config.yaml
n_layer: 9
d_model: 192
n_head: 3
n_kv_head: 1
head_dim: 32
d_mlp: 768
vocab_size: 1715
activation: "swiglu"
norm: "rmsnorm"
norm_place: "pre"
norm_eps: 1e-06
positions: "rope"
rope_base: 100000.0
rope_fraction: 1.0
qk_norm: true
attn_scale: 0.177
bias: "none"
tie_embeddings: true
parallel_block: false
init: "uniform"
init_std_qkv: 0.0361
init_std_o: 0.0361
init_std_up: 0.0361
init_std_down: 0.0
optimizer: "adamw"
lr: 0.00255
beta1: 0.9
beta2: 0.99
weight_decay: 0.23
lr_head: 0.00994
warmup_steps: 241
schedule: "wsd"
decay_fraction: 0.864
decay_shape: "linear"
final_lr_fraction: 0.1
batch_tokens: 65536
seq_len: 2048
doc_mask: true
train_tokens: 315500000
steps: 4815
dataset: "wikipedia_en"
Each number is 200 + 40 x the weight over its row's rms, rounded and kept within 0 to 999. Layers, rows and columns count from 0. The size before them is the row's rms in percent of the matrix's.

# q: layer 4 attention query, 96x192, rms 0.0816, rows 24-31,55-63,87-95, columns 128-191
# k: layer 4 attention key, 32x192, rms 0.0616, rows 23-31, columns 128-191
# v: layer 4 attention value, 32x192, rms 0.0657, rows 0-17, columns 128-191
# o: layer 4 attention output (transposed), 96x192, rms 0.0621, rows 0-17,32-48,64-80, columns 128-191
q55,070,200,190,222,165,262,118,224,135,207,190,204,211,181,161,237,263,205,179,214,268,175,215,186,166,150,161,193,145,152,195,214,131,256,254,201,234,189,174,183,232,192,181,159,195,167,230,186,136,241,199,127,211,168,168,165,243,160,286,122,150,127,139,142,141
q87,071,237,211,203,189,263,153,205,141,211,242,170,155,182,187,132,244,212,79,169,256,295,212,208,154,203,251,217,164,232,190,156,130,156,204,135,203,130,192,250,173,183,190,188,200,227,246,155,185,192,246,142,205,178,225,175,249,241,313,182,173,174,158,172,189
k23,093,206,291,184,192,268,176,201,182,174,166,209,151,149,170,168,191,205,230,211,214,197,236,113,174,178,262,211,205,191,171,212,222,303,226,125,178,202,208,239,161,210,199,324,204,184,152,167,148,241,159,193,227,163,231,166,199,220,224,164,169,190,185,161,264
q24,087,226,201,201,190,146,312,148,271,102,179,245,192,203,261,123,176,217,193,203,186,145,181,235,258,236,284,222,251,200,205,163,168,157,152,250,90,231,155,196,269,332,243,195,224,221,203,176,196,214,243,224,219,210,176,181,141,200,144,313,182,252,167,233,174
q56,079,176,166,257,215,152,204,196,286,189,201,144,227,237,187,206,128,179,231,177,161,166,218,242,223,175,208,212,251,286,209,216,291,217,214,261,200,222,214,180,206,206,129,114,230,199,154,213,185,167,161,207,228,163,251,226,168,246,177,199,122,197,269,249,205
q88,077,267,254,211,200,181,193,161,208,208,168,260,248,220,263,195,154,213,245,288,206,159,105,267,214,196,201,247,276,267,253,222,178,208,151,221,162,241,226,180,208,225,206,167,177,150,125,195,211,191,172,210,124,198,195,203,219,199,171,195,193,254,213,217,104
k24,107,209,125,216,99,124,255,245,217,151,223,231,241,167,144,225,208,206,239,193,195,177,189,237,149,153,215,229,211,140,224,255,191,213,188,189,146,217,189,184,168,243,259,149,263,269,200,221,197,155,177,223,211,181,184,295,141,124,172,231,179,200,206,212,198
q25,121,206,197,174,196,222,203,183,160,138,235,263,187,214,151,183,227,206,186,161,225,156,183,182,164,214,186,193,185,155,172,219,128,200,225,168,238,101,228,231,173,152,229,242,132,147,229,230,245,265,205,250,175,234,212,242,213,173,304,188,200,120,136,240,269
q57,106,199,169,159,116,240,184,215,144,265,179,166,198,124,192,226,220,158,174,143,214,250,185,205,181,204,214,157,143,97,216,170,225,175,218,132,208,220,160,228,219,174,239,211,189,135,253,103,176,207,188,197,206,276,173,226,167,222,194,154,250,196,169,180,158
q89,086,150,208,134,230,246,234,208,177,217,222,168,161,191,202,252,201,198,213,166,198,202,234,170,151,186,251,195,242,107,200,265,188,158,184,242,204,247,273,223,151,196,115,230,148,157,227,202,148,194,188,162,204,204,202,153,262,204,193,134,253,107,204,225,153
k25,083,138,208,192,221,238,195,228,160,129,97,213,155,217,191,194,255,271,131,156,220,229,188,168,220,203,196,183,272,254,185,109,224,189,252,184,159,267,145,156,254,198,258,212,188,161,203,128,167,173,214,147,191,223,143,239,173,253,232,223,141,220,222,155,256
q26,163,196,172,187,232,230,199,145,224,170,199,295,180,224,193,173,209,184,181,225,269,164,208,138,149,184,203,171,234,142,194,195,122,196,234,168,138,179,207,247,166,216,156,260,159,170,195,265,300,248,222,296,234,200,232,255,182,159,170,236,168,166,268,220,236
q58,123,191,253,202,248,233,198,166,171,210,162,278,117,204,205,165,214,233,197,201,234,182,171,156,124,208,170,190,196,147,137,162,219,253,202,155,253,130,224,215,233,242,178,159,167,173,263,175,166,290,185,213,202,229,212,165,189,164,252,200,207,149,128,193,238
q90,094,152,199,236,261,244,175,202,188,139,250,239,209,188,146,233,233,216,236,183,180,139,189,138,126,170,213,231,281,230,185,168,178,243,282,203,269,239,268,181,165,123,200,208,212,199,168,176,184,209,193,179,189,228,217,85,203,216,152,205,151,189,213,164,267
k26,086,216,157,189,163,233,244,219,175,272,139,233,200,153,172,266,235,263,249,235,215,120,178,179,222,243,134,222,263,167,171,183,221,119,187,195,252,196,204,235,148,204,206,186,154,148,222,244,189,224,274,188,198,191,248,261,175,169,183,200,184,294,304,156,187
q27,146,253,233,228,231,258,197,193,179,215,264,244,176,204,230,155,229,166,151,156,169,232,254,203,197,245,173,230,207,239,208,206,94,211,150,201,118,204,223,202,182,253,187,146,212,144,194,152,161,202,202,272,205,176,195,180,230,143,199,310,185,149,101,179,245
q59,125,178,274,202,233,245,189,200,165,259,153,255,142,161,165,180,278,187,185,210,239,200,229,131,175,209,165,166,166,140,158,160,179,239,198,146,275,124,223,189,224,195,158,211,160,183,244,216,216,236,216,241,184,228,225,216,242,148,208,189,163,176,130,186,235
q91,106,201,201,199,202,197,198,172,259,130,163,174,176,228,176,198,167,217,247,220,195,200,104,168,141,132,190,190,226,227,197,148,203,211,322,223,237,215,252,127,138,117,231,175,205,209,237,215,210,191,172,161,230,202,218,173,241,188,147,224,155,138,190,166,241
k27,084,202,183,178,192,233,141,237,188,204,184,312,174,165,178,170,206,199,172,124,189,204,253,171,190,141,138,221,162,197,144,152,249,199,208,156,231,221,185,230,152,167,210,168,237,174,247,216,181,233,240,217,179,218,237,248,124,177,163,145,186,186,192,216,147
q28,108,212,170,202,249,237,253,224,243,233,179,228,159,197,243,184,171,232,131,123,184,304,202,166,140,182,159,217,218,130,223,193,224,220,195,193,126,124,199,214,179,214,180,189,181,173,216,246,153,168,217,215,235,152,211,264,174,108,190,230,109,168,210,213,177
q60,108,215,164,200,161,231,240,146,266,129,196,170,190,239,189,158,249,266,230,162,212,246,138,224,251,101,207,234,172,243,226,198,267,202,193,210,201,275,163,172,198,170,203,167,215,208,73,225,161,174,121,106,191,201,235,212,154,187,245,177,179,209,247,191,223
q92,089,207,146,212,221,206,181,193,272,193,207,244,200,201,154,241,205,165,208,267,163,216,141,232,194,170,152,256,244,196,193,184,252,231,316,262,236,272,227,180,178,183,283,203,184,206,135,194,213,217,147,200,138,128,301,176,125,182,183,224,174,197,167,170,195
k28,090,208,215,226,239,218,220,164,148,273,186,186,310,164,214,144,224,216,194,269,207,197,167,223,237,237,257,218,160,192,193,164,235,185,122,223,165,240,190,177,206,223,160,212,222,150,189,113,164,216,186,230,208,198,129,169,237,165,242,197,287,221,172,179,230
q29,092,249,150,169,151,170,171,116,111,239,233,203,196,201,204,161,217,179,276,104,194,255,193,238,193,202,228,185,266,259,201,301,159,196,188,220,189,214,201,204,263,227,217,265,247,214,166,167,185,281,204,176,101,147,182,168,149,170,165,185,222,197,143,181,170
q61,093,149,129,160,180,211,142,178,166,163,183,207,200,167,183,213,172,214,193,210,192,200,166,219,202,150,199,219,134,119,191,229,157,190,241,190,215,230,191,152,192,225,256,235,169,178,187,220,208,220,184,235,118,203,206,173,191,208,225,178,211,205,138,222,130
q93,084,154,237,215,147,178,224,225,177,190,185,254,206,228,199,236,199,173,192,167,212,222,198,206,245,138,234,132,181,248,195,138,169,124,176,77,220,246,198,121,221,290,185,246,262,180,197,90,180,182,198,206,188,210,120,158,213,217,266,227,228,207,178,171,243
k29,090,185,237,223,235,179,198,199,259,120,221,172,199,196,187,259,189,231,213,222,261,125,175,196,156,193,199,204,195,156,232,183,176,210,224,171,168,153,177,182,176,187,164,126,193,274,205,202,196,180,149,279,205,218,223,141,261,215,252,157,194,178,246,189,226
q30,134,221,237,185,177,149,176,261,169,157,109,198,221,183,192,254,196,247,164,175,95,258,159,212,200,190,232,221,193,195,210,190,187,162,258,249,196,215,216,242,205,147,222,176,243,240,170,252,173,189,231,166,169,282,172,236,218,190,211,153,239,168,253,251,154
q62,116,219,282,206,197,218,169,203,186,165,153,200,243,222,234,179,235,239,264,272,252,121,181,198,155,162,161,231,240,176,152,221,215,152,180,184,236,188,229,148,161,255,199,164,190,206,182,217,156,223,208,290,175,211,254,191,170,176,209,164,194,175,122,229,195
q94,077,229,177,129,157,248,169,156,207,246,209,171,191,197,174,176,120,207,232,231,172,204,209,203,241,203,209,198,234,208,212,264,136,222,162,233,191,184,155,168,180,235,289,172,196,207,191,290,203,231,193,133,176,168,268,266,211,149,187,192,239,284,200,231,167
k30,073,141,219,206,208,240,193,282,243,241,207,125,234,92,160,241,217,216,189,175,201,240,241,206,214,219,174,193,191,143,221,157,209,196,130,195,246,144,206,187,163,212,167,206,205,190,215,134,243,269,176,165,219,226,215,151,210,316,199,271,198,162,180,156,223
q31,114,206,202,159,157,186,190,158,203,174,134,224,215,189,204,175,178,193,180,265,189,125,162,184,148,129,196,214,191,165,182,238,26,255,195,187,272,152,236,264,172,208,245,263,201,170,224,254,264,252,237,217,159,199,168,257,162,160,208,184,204,169,211,238,164
q63,105,174,202,185,187,229,122,189,197,201,150,213,150,186,187,177,222,207,201,245,248,142,208,166,236,260,168,164,163,88,203,181,118,211,253,183,221,127,167,175,190,155,259,172,149,202,209,296,256,244,209,226,222,191,177,278,224,177,127,158,247,216,184,201,210
q95,086,161,252,220,221,210,181,223,212,203,178,208,182,264,203,291,293,157,217,214,199,254,267,194,236,244,166,251,232,199,170,151,215,145,254,187,237,202,256,178,177,190,158,292,222,256,285,167,195,224,182,227,204,191,171,129,196,180,202,185,197,152,168,195,176
k31,084,148,220,204,191,227,224,213,247,263,249,128,176,105,107,229,235,240,164,259,206,197,204,177,209,106,137,117,162,240,231,201,205,199,251,194,231,225,188,208,233,260,138,235,212,210,245,240,236,200,220,226,236,115,119,216,266,199,134,268,212,238,239,199,198
v0,096,255,267,222,209,227,143,240,225,228,232,209,203,202,184,269,221,229,133,195,201,151,252,184,241,240,166,253,206,203,125,197,181,202,117,206,233,153,238,241,183,255,176,217,205,187,304,206,142,220,279,237,158,201,217,196,194,174,231,175,163,172,141,140,192
o0,072,231,198,203,211,189,238,147,177,217,157,165,191,252,258,193,194,182,267,216,185,192,206,239,272,190,209,207,182,182,243,260,254,202,243,210,217,184,151,235,211,197,247,160,216,274,207,230,240,250,218,147,223,174,136,240,112,238,228,228,159,228,247,202,218
o32,090,235,126,163,147,211,240,223,216,164,162,174,201,173,277,174,161,161,251,237,213,97,261,118,202,290,183,101,189,213,144,155,138,227,250,192,188,239,62,140,173,191,185,255,201,199,178,263,225,194,182,244,177,179,183,147,196,219,255,295,253,186,158,208,153
o64,126,157,213,196,226,236,190,206,193,132,169,178,193,279,258,216,206,174,210,158,182,164,225,17,184,233,175,154,284,254,93,137,228,243,198,142,219,226,181,157,237,253,148,156,247,177,156,229,166,141,164,158,191,143,199,227,180,274,193,212,217,178,167,223,179
v1,089,223,204,227,259,208,205,232,203,165,216,205,200,140,175,169,200,294,184,245,152,134,159,185,230,171,134,195,152,210,188,121,232,169,237,215,233,164,187,205,199,190,199,188,196,250,144,206,223,229,166,211,202,170,259,234,209,157,173,143,92,123,183,173,206
o1,066,149,175,218,199,261,193,173,105,162,204,373,275,285,170,175,205,157,206,211,189,200,208,203,176,290,215,218,224,210,132,155,262,171,196,212,215,173,191,313,161,147,217,194,204,250,189,187,235,257,186,227,148,205,262,129,188,186,215,189,177,227,195,193,229
o33,095,178,78,176,156,214,146,202,207,233,183,253,235,185,192,245,202,278,185,251,171,183,231,256,263,202,211,206,233,237,247,246,208,177,244,153,239,194,142,166,170,177,173,245,184,201,216,224,212,241,276,245,165,169,119,184,195,201,228,257,231,205,227,153,200
o65,118,237,134,233,127,169,208,191,224,217,189,159,186,226,234,244,155,281,189,212,137,219,256,183,155,204,248,205,226,214,165,152,183,238,240,125,180,188,237,158,218,211,170,294,188,201,187,215,210,180,181,219,130,130,182,254,282,283,130,199,190,165,245,240,207
v2,110,284,178,233,205,231,133,127,212,222,118,192,173,187,237,182,194,178,226,245,269,250,228,188,211,177,206,177,206,123,266,251,120,198,199,183,157,138,177,182,183,239,183,216,115,179,133,206,304,233,169,194,198,200,203,160,214,95,208,252,167,101,186,238,193
o2,070,200,161,228,204,239,185,275,182,119,134,153,219,178,106,213,212,247,164,156,166,202,227,170,158,176,198,239,229,138,135,127,137,177,212,228,166,233,187,249,197,184,150,245,257,172,182,173,178,185,261,135,264,138,273,192,190,220,222,176,229,244,234,201,158
o34,080,163,213,208,261,228,194,138,235,180,245,211,158,264,140,192,209,266,205,212,203,192,194,317,171,182,245,153,216,274,121,184,207,226,167,210,217,181,256,286,221,251,213,181,213,253,146,217,121,199,229,181,233,199,193,243,148,253,176,164,188,216,181,186,264
o66,134,140,169,179,246,133,158,208,216,225,216,167,167,136,137,181,241,237,210,246,219,175,176,454,195,198,207,183,193,244,298,258,243,273,209,277,195,232,195,244,174,200,229,188,170,213,225,202,179,242,221,210,148,187,194,167,261,146,183,179,218,197,224,199,204
v3,106,189,221,190,181,168,139,243,222,163,166,154,149,183,135,124,211,271,170,164,144,192,255,208,204,107,195,150,210,207,151,212,140,135,208,142,202,210,243,272,237,213,233,190,186,157,208,129,220,255,230,165,215,157,156,163,251,212,162,178,218,187,196,219,176
o3,078,142,185,184,133,190,203,191,142,142,231,308,223,200,232,204,284,193,221,171,178,100,159,236,169,209,200,190,215,215,159,228,262,183,137,234,191,230,154,143,216,115,266,131,171,204,198,207,151,237,256,192,140,197,163,260,195,186,216,197,174,153,134,172,179
o35,080,174,168,180,131,174,168,218,194,221,233,218,287,220,244,253,196,201,167,255,245,213,202,71,220,255,223,217,251,222,216,230,211,163,161,209,136,247,143,151,187,171,202,261,199,141,219,120,234,251,206,166,212,160,179,231,237,217,197,213,219,200,175,210,194
o67,138,215,187,156,224,267,226,202,185,242,231,219,214,202,276,211,178,188,223,181,182,239,229,0,236,187,167,155,152,221,87,130,147,228,202,198,262,242,140,171,185,237,150,245,214,248,222,156,211,188,160,210,172,185,236,146,260,202,204,243,228,217,251,159,146
v4,098,213,232,190,240,182,195,267,173,196,174,199,227,224,211,191,270,303,146,198,158,204,270,202,167,271,228,228,202,221,191,214,219,212,206,204,212,180,185,152,216,223,248,205,186,246,217,132,148,204,216,160,262,118,159,254,190,275,237,211,264,178,174,124,190
o4,068,149,220,230,261,236,207,235,184,236,230,262,187,158,165,184,199,176,218,210,222,166,223,236,179,207,106,216,228,128,201,238,192,236,227,197,121,162,218,158,297,204,273,245,239,252,249,267,218,196,261,237,218,225,208,125,213,225,253,207,207,203,218,248,201
o36,096,189,165,142,147,184,235,203,192,178,171,210,218,111,214,244,158,150,228,101,192,202,182,222,283,212,204,207,264,204,173,94,177,237,234,254,177,239,228,265,202,182,170,153,171,131,279,216,191,142,192,223,188,188,147,209,212,294,210,225,232,162,135,186,161
o68,127,192,176,241,248,191,243,201,189,116,205,146,152,222,206,250,197,227,164,87,208,170,162,240,172,192,226,166,177,178,212,150,176,116,184,192,211,183,184,228,242,173,161,182,222,175,213,157,254,212,154,182,162,173,180,244,185,209,195,204,225,248,158,188,229
v5,099,142,190,184,224,239,187,193,158,231,215,222,195,127,206,159,211,265,145,153,235,161,232,236,220,237,196,184,177,130,185,185,271,206,206,198,190,78,174,146,215,264,194,192,181,221,168,195,208,208,145,153,160,240,193,203,273,184,238,186,182,171,268,221,241
o5,066,174,254,210,187,173,236,224,248,189,190,172,220,237,167,151,125,189,229,205,169,218,135,261,190,174,269,175,197,176,279,173,185,219,258,81,155,191,177,178,200,232,214,242,257,149,180,183,233,180,213,195,265,168,237,159,151,189,125,179,135,198,123,207,196
o37,088,237,250,225,137,229,216,139,226,250,204,207,185,239,222,258,229,216,228,154,217,251,208,318,161,141,218,288,213,217,152,192,216,225,216,171,169,245,233,134,143,140,217,155,246,196,208,148,230,230,210,153,309,258,193,170,239,259,212,218,140,201,247,218,264
o69,130,229,176,155,163,224,246,198,284,261,233,216,170,177,116,162,217,213,218,191,208,165,170,346,223,197,150,210,170,164,259,248,241,215,195,206,209,202,200,267,205,171,201,189,181,178,253,270,168,148,206,212,228,247,229,207,228,174,185,208,192,231,201,208,136
v6,092,223,204,198,159,204,223,157,258,257,264,181,135,260,153,218,268,230,240,183,298,260,135,206,198,242,175,163,262,179,213,207,183,209,219,190,208,198,132,197,218,195,153,220,144,217,154,213,123,245,195,143,196,217,200,173,177,243,151,171,151,235,244,89,177
o6,073,203,203,230,239,108,177,183,214,195,160,244,221,150,220,240,259,222,237,231,209,209,181,134,267,154,236,162,157,169,91,177,139,190,198,171,143,256,245,174,228,284,163,228,230,179,221,153,199,155,214,214,229,114,206,118,204,219,219,244,172,174,185,224,180
o38,081,212,233,257,211,200,131,131,222,186,231,203,213,247,216,252,245,285,206,159,233,214,237,337,181,242,211,199,214,238,148,211,255,204,150,213,223,151,247,162,180,213,224,234,239,211,121,191,166,184,265,234,202,199,213,157,176,221,191,148,186,185,236,169,239
o70,123,250,168,210,144,175,150,227,255,199,250,162,152,142,132,151,187,224,173,206,248,228,209,419,207,310,176,198,248,182,230,226,252,192,210,308,214,176,199,213,226,154,247,221,217,194,185,292,249,145,263,220,174,145,217,146,173,133,191,219,186,196,154,204,213
v7,096,211,273,213,191,183,130,257,164,211,137,171,167,257,182,183,204,119,159,193,241,213,244,224,166,160,161,185,171,214,186,175,229,151,176,212,180,228,206,170,188,196,362,156,146,216,194,220,209,200,179,143,287,215,145,211,235,216,260,233,213,199,255,215,235
o7,077,184,153,199,215,221,259,194,201,153,182,266,167,258,152,198,179,220,198,152,190,196,183,288,231,206,210,196,206,185,264,230,206,185,211,124,151,200,148,205,183,181,238,226,161,222,212,125,270,158,300,221,143,284,174,151,97,161,251,162,228,152,248,233,146
o39,082,177,180,151,132,160,153,176,193,251,183,235,199,127,188,151,221,211,239,202,198,153,175,226,209,197,251,218,237,320,186,141,264,248,280,132,243,194,217,176,238,203,237,213,157,195,181,218,205,202,280,188,202,226,202,157,119,223,95,167,251,198,224,158,219
o71,132,232,232,160,187,128,206,173,238,159,163,157,203,171,254,208,291,186,196,200,218,235,218,216,147,186,189,228,161,275,154,177,195,198,193,184,255,209,216,167,252,221,144,222,187,206,181,257,199,223,175,234,211,174,207,206,211,182,129,161,247,200,186,181,272
v8,099,244,151,267,170,200,161,215,222,209,222,236,193,218,250,239,206,217,204,175,232,221,186,199,231,241,215,300,212,237,163,240,189,220,251,228,191,154,229,126,177,200,208,158,195,195,239,159,174,250,226,155,221,191,309,155,256,264,169,210,182,224,253,222,192
o8,069,131,279,181,134,243,197,183,165,157,243,158,252,319,253,189,157,136,212,236,165,143,195,152,193,189,141,216,196,198,157,177,265,231,204,168,263,226,192,213,208,181,231,181,186,237,235,206,242,138,222,268,223,214,148,209,180,189,164,194,208,205,209,188,228
o40,092,138,250,196,236,143,172,225,180,182,134,229,208,172,209,161,211,160,164,187,185,193,131,76,190,220,213,152,207,162,267,239,190,177,188,205,175,197,183,289,256,224,215,200,187,163,235,184,165,192,201,225,133,254,219,215,161,250,175,194,250,207,175,265,167
o72,132,178,239,193,170,165,215,218,164,182,128,217,227,246,165,214,176,240,207,230,222,249,173,22,152,267,187,182,141,275,107,205,220,172,211,147,229,175,176,238,197,235,186,165,197,227,204,138,194,192,197,184,269,222,219,140,140,248,209,184,247,194,133,241,202
v9,089,226,224,142,154,207,281,197,199,221,188,219,198,236,168,178,234,159,235,178,273,200,136,215,286,125,160,199,184,198,223,149,150,223,114,184,197,200,231,192,210,209,195,179,264,172,213,178,200,249,150,249,165,208,145,260,234,255,153,238,167,211,223,230,193
o9,080,175,159,180,252,179,213,235,181,257,291,282,261,143,168,245,220,231,180,125,137,189,153,269,196,199,151,187,258,230,302,176,228,213,177,187,177,204,201,174,249,220,238,148,185,191,209,195,165,220,221,181,209,312,216,288,196,210,201,216,224,272,250,188,106
o41,076,197,210,159,228,116,87,248,213,161,209,241,280,130,176,171,140,223,185,204,184,205,235,173,207,110,206,221,199,121,237,279,205,183,174,155,190,155,209,136,278,213,210,215,193,188,265,157,201,277,222,208,209,189,208,186,285,181,174,220,249,215,235,165,157
o73,126,185,165,163,141,187,146,205,276,193,185,166,180,202,201,180,126,224,205,243,205,260,213,119,189,172,235,213,164,118,173,140,145,165,183,221,216,124,217,170,169,203,192,184,204,223,179,212,210,132,217,174,257,188,188,154,230,231,242,151,210,239,123,194,245
v10,105,209,242,248,269,206,149,141,200,226,147,151,192,191,217,225,170,207,264,165,185,196,175,195,178,265,163,232,235,277,194,259,211,152,175,131,129,242,201,215,120,172,155,204,186,209,211,249,202,220,188,152,256,259,262,195,188,218,150,193,214,185,174,237,195
o10,069,159,210,193,176,276,166,199,165,218,233,169,174,190,148,215,185,179,264,188,189,281,200,315,229,153,194,232,284,274,208,186,205,211,146,222,210,227,200,122,234,191,255,204,271,196,125,178,244,263,163,238,136,205,155,144,261,318,220,232,276,217,233,159,152
o42,091,149,264,187,292,223,197,216,158,185,160,208,185,261,207,154,219,160,257,161,219,242,172,168,191,146,274,218,202,200,251,197,105,191,201,281,188,220,242,187,238,208,225,191,183,203,250,182,197,244,167,224,234,242,224,180,227,227,164,154,165,248,207,207,183
o74,139,226,184,186,216,265,184,233,139,134,111,240,179,178,140,185,169,178,178,215,188,243,215,176,92,224,237,230,186,194,216,221,103,120,235,245,182,184,248,198,197,147,237,222,172,250,343,244,156,246,219,214,280,235,176,222,224,147,229,208,168,169,187,132,186
v11,099,252,228,209,201,188,161,190,177,152,183,177,189,157,224,282,182,214,183,186,191,262,172,210,244,211,225,229,222,186,223,228,249,254,221,200,150,186,134,238,244,177,158,193,226,254,279,230,160,243,194,255,185,235,262,211,198,219,223,162,281,191,131,281,159
o11,076,224,288,208,164,254,238,230,206,142,176,225,214,218,167,150,232,195,170,161,234,160,174,215,256,164,215,211,162,208,128,132,167,202,212,206,170,224,223,209,141,228,147,251,176,190,229,227,234,139,219,166,199,168,209,200,175,213,218,253,183,242,110,175,192
o43,086,113,243,273,233,266,175,221,235,217,241,141,147,201,225,179,239,159,241,249,218,169,217,305,197,210,154,223,223,212,168,176,162,168,154,250,208,205,223,223,211,180,172,195,253,224,222,206,200,233,164,183,256,198,205,228,196,167,170,201,219,260,186,242,211
o75,137,197,276,265,232,196,164,196,208,225,220,194,208,118,213,204,245,154,209,236,206,196,210,358,221,181,121,248,263,221,270,202,183,183,147,190,172,207,220,236,211,230,219,141,258,250,181,129,168,164,155,210,262,203,168,248,185,161,221,162,201,241,271,201,220
v12,100,170,185,181,249,169,189,142,241,167,258,238,217,239,160,232,177,146,203,252,162,163,196,204,293,269,268,126,212,193,206,175,153,187,233,207,203,181,203,201,216,168,248,232,238,220,232,169,224,180,157,181,235,138,187,174,209,241,226,113,183,225,241,164,199
o12,067,215,191,216,223,152,179,198,267,278,200,227,176,296,219,219,253,270,173,232,209,235,218,175,132,217,169,171,253,197,271,154,216,149,191,176,229,125,144,180,248,163,211,173,268,231,209,243,223,149,188,261,219,212,174,179,202,135,152,254,144,204,205,174,243
o44,084,167,102,195,195,177,253,273,142,163,227,190,170,232,227,181,241,154,188,156,223,237,192,294,156,108,180,222,153,204,246,203,168,202,214,227,283,195,214,173,215,203,122,182,200,200,255,174,171,205,175,148,203,130,235,265,233,117,169,211,189,213,224,185,195
o76,135,211,166,237,160,210,273,238,162,175,175,239,177,149,190,193,265,149,185,192,175,249,172,323,199,131,166,219,166,123,264,212,147,194,212,197,179,247,195,199,221,166,191,240,153,217,236,81,209,185,254,235,186,148,273,246,231,177,146,194,202,225,243,152,223
v13,099,175,180,183,173,213,183,179,188,163,128,226,224,174,156,220,190,201,251,176,215,250,267,192,285,214,203,207,202,152,194,205,242,193,218,200,274,200,209,193,207,129,223,257,183,166,226,160,228,197,160,237,208,272,173,200,234,171,245,187,269,337,197,157,217
o13,078,183,273,186,195,156,135,192,247,151,218,232,224,285,287,183,230,181,236,253,171,193,172,101,194,159,196,141,195,182,55,218,198,250,197,213,227,168,235,199,195,182,223,206,280,202,190,243,205,184,168,233,246,169,225,140,178,233,222,204,178,105,201,259,271
o45,082,163,130,217,183,222,159,238,209,160,235,236,205,170,170,268,196,227,224,161,138,139,160,256,213,243,216,175,181,227,151,233,177,216,163,313,184,220,186,262,195,206,133,197,164,199,212,150,146,175,169,174,178,196,176,253,266,187,244,184,237,163,209,259,171
o77,123,164,185,201,203,222,150,160,157,222,231,159,219,164,125,178,181,226,185,178,149,139,164,236,216,295,148,199,201,130,239,151,199,210,255,192,160,238,116,235,167,190,266,214,186,151,247,149,198,181,230,213,163,152,182,239,178,167,245,188,241,258,147,209,106
v14,089,230,196,184,172,232,216,199,203,172,71,180,133,111,141,195,202,213,220,216,96,202,198,211,133,179,135,179,221,200,208,230,111,223,181,262,195,179,215,255,195,163,208,234,233,264,164,182,147,185,166,110,134,175,221,246,135,200,161,134,236,123,137,195,168
o14,072,187,131,255,244,158,127,189,198,181,318,219,177,203,211,139,209,156,185,246,195,205,177,223,163,230,265,158,174,281,197,202,231,153,217,256,189,160,308,175,219,109,297,219,193,224,223,292,193,192,186,165,195,290,189,255,196,177,190,224,195,209,187,185,104
o46,082,206,199,161,161,252,256,206,163,232,192,164,213,204,199,204,206,181,161,165,192,268,182,44,246,154,231,299,171,165,267,214,180,149,152,177,150,233,215,161,179,222,211,250,180,138,242,139,212,148,205,164,231,288,238,241,237,166,262,189,196,238,148,202,189
o78,116,172,197,214,237,269,178,202,173,219,206,178,190,205,237,181,188,175,124,182,201,224,173,3,228,135,191,247,157,176,127,219,136,212,202,202,145,206,278,171,212,236,158,276,207,177,217,160,235,222,187,191,256,251,161,207,216,166,266,229,136,205,148,206,148
v15,113,200,216,221,171,207,193,183,165,236,178,191,256,272,280,244,144,312,222,304,195,254,168,197,249,223,153,211,211,169,176,187,169,189,234,169,249,256,153,193,141,183,260,213,188,260,194,225,224,170,264,160,183,192,207,199,215,160,178,212,235,188,164,196,224
o15,068,237,209,181,223,179,177,205,194,193,268,197,160,190,204,178,222,155,177,159,213,248,220,197,90,157,232,217,209,239,114,256,190,235,234,260,183,156,290,211,195,254,149,148,194,205,158,200,164,196,202,222,225,199,254,216,253,166,153,209,174,201,244,205,162
o47,093,189,161,197,238,235,174,202,222,155,251,150,192,202,159,182,178,232,211,199,220,142,191,325,206,169,137,151,193,212,190,204,235,237,199,178,189,169,225,219,205,215,160,228,193,206,146,271,182,216,228,158,153,159,229,258,207,103,265,211,194,218,156,195,214
o79,140,203,178,219,136,238,227,137,191,156,279,198,232,213,133,290,169,274,247,270,181,205,192,402,227,234,191,162,162,199,185,217,129,207,212,206,206,243,148,209,184,160,206,196,196,233,251,218,282,267,224,174,182,226,172,225,193,178,224,215,205,172,148,210,231
v16,103,265,196,245,243,213,209,149,220,183,162,231,227,205,215,168,250,158,239,236,165,235,169,200,260,248,247,194,180,194,162,196,203,275,175,220,136,175,232,217,180,158,251,242,160,223,186,86,265,201,245,164,144,215,164,162,200,217,274,148,285,198,197,107,234
o16,069,161,139,159,165,219,152,135,157,284,245,278,156,203,206,220,209,199,216,146,245,185,207,99,210,223,243,195,267,217,324,275,210,212,172,168,263,216,218,159,246,194,252,93,221,188,189,224,241,256,178,227,149,144,154,214,200,266,231,198,158,146,182,183,185
o48,084,274,111,227,182,143,130,213,199,256,163,219,165,140,191,175,160,236,179,246,221,178,225,161,200,203,227,176,239,175,284,260,245,187,199,181,225,213,199,170,228,195,207,179,305,138,222,188,180,250,230,221,199,202,142,235,252,181,174,148,199,223,173,206,151
o80,133,271,109,225,198,244,229,261,171,183,189,164,211,200,183,220,192,246,218,272,173,172,196,206,146,152,230,219,223,174,149,165,260,237,215,209,270,200,201,240,244,197,181,198,182,262,275,170,176,158,238,156,289,259,169,189,240,243,201,194,165,217,229,195,240
v17,104,190,172,268,225,210,239,234,228,182,190,163,248,146,156,155,198,189,167,176,197,222,215,181,163,191,201,220,181,178,238,250,260,230,179,145,245,260,227,166,215,225,182,198,234,221,96,298,266,177,248,250,319,312,117,190,252,292,208,156,212,171,201,161,139
o17,070,199,248,190,214,210,191,183,220,209,216,173,224,150,211,205,186,201,179,139,197,182,210,110,272,177,180,192,236,182,131,158,181,229,225,171,165,164,270,186,171,258,152,171,184,221,271,182,227,204,219,197,159,233,212,163,193,131,226,187,178,243,129,187,160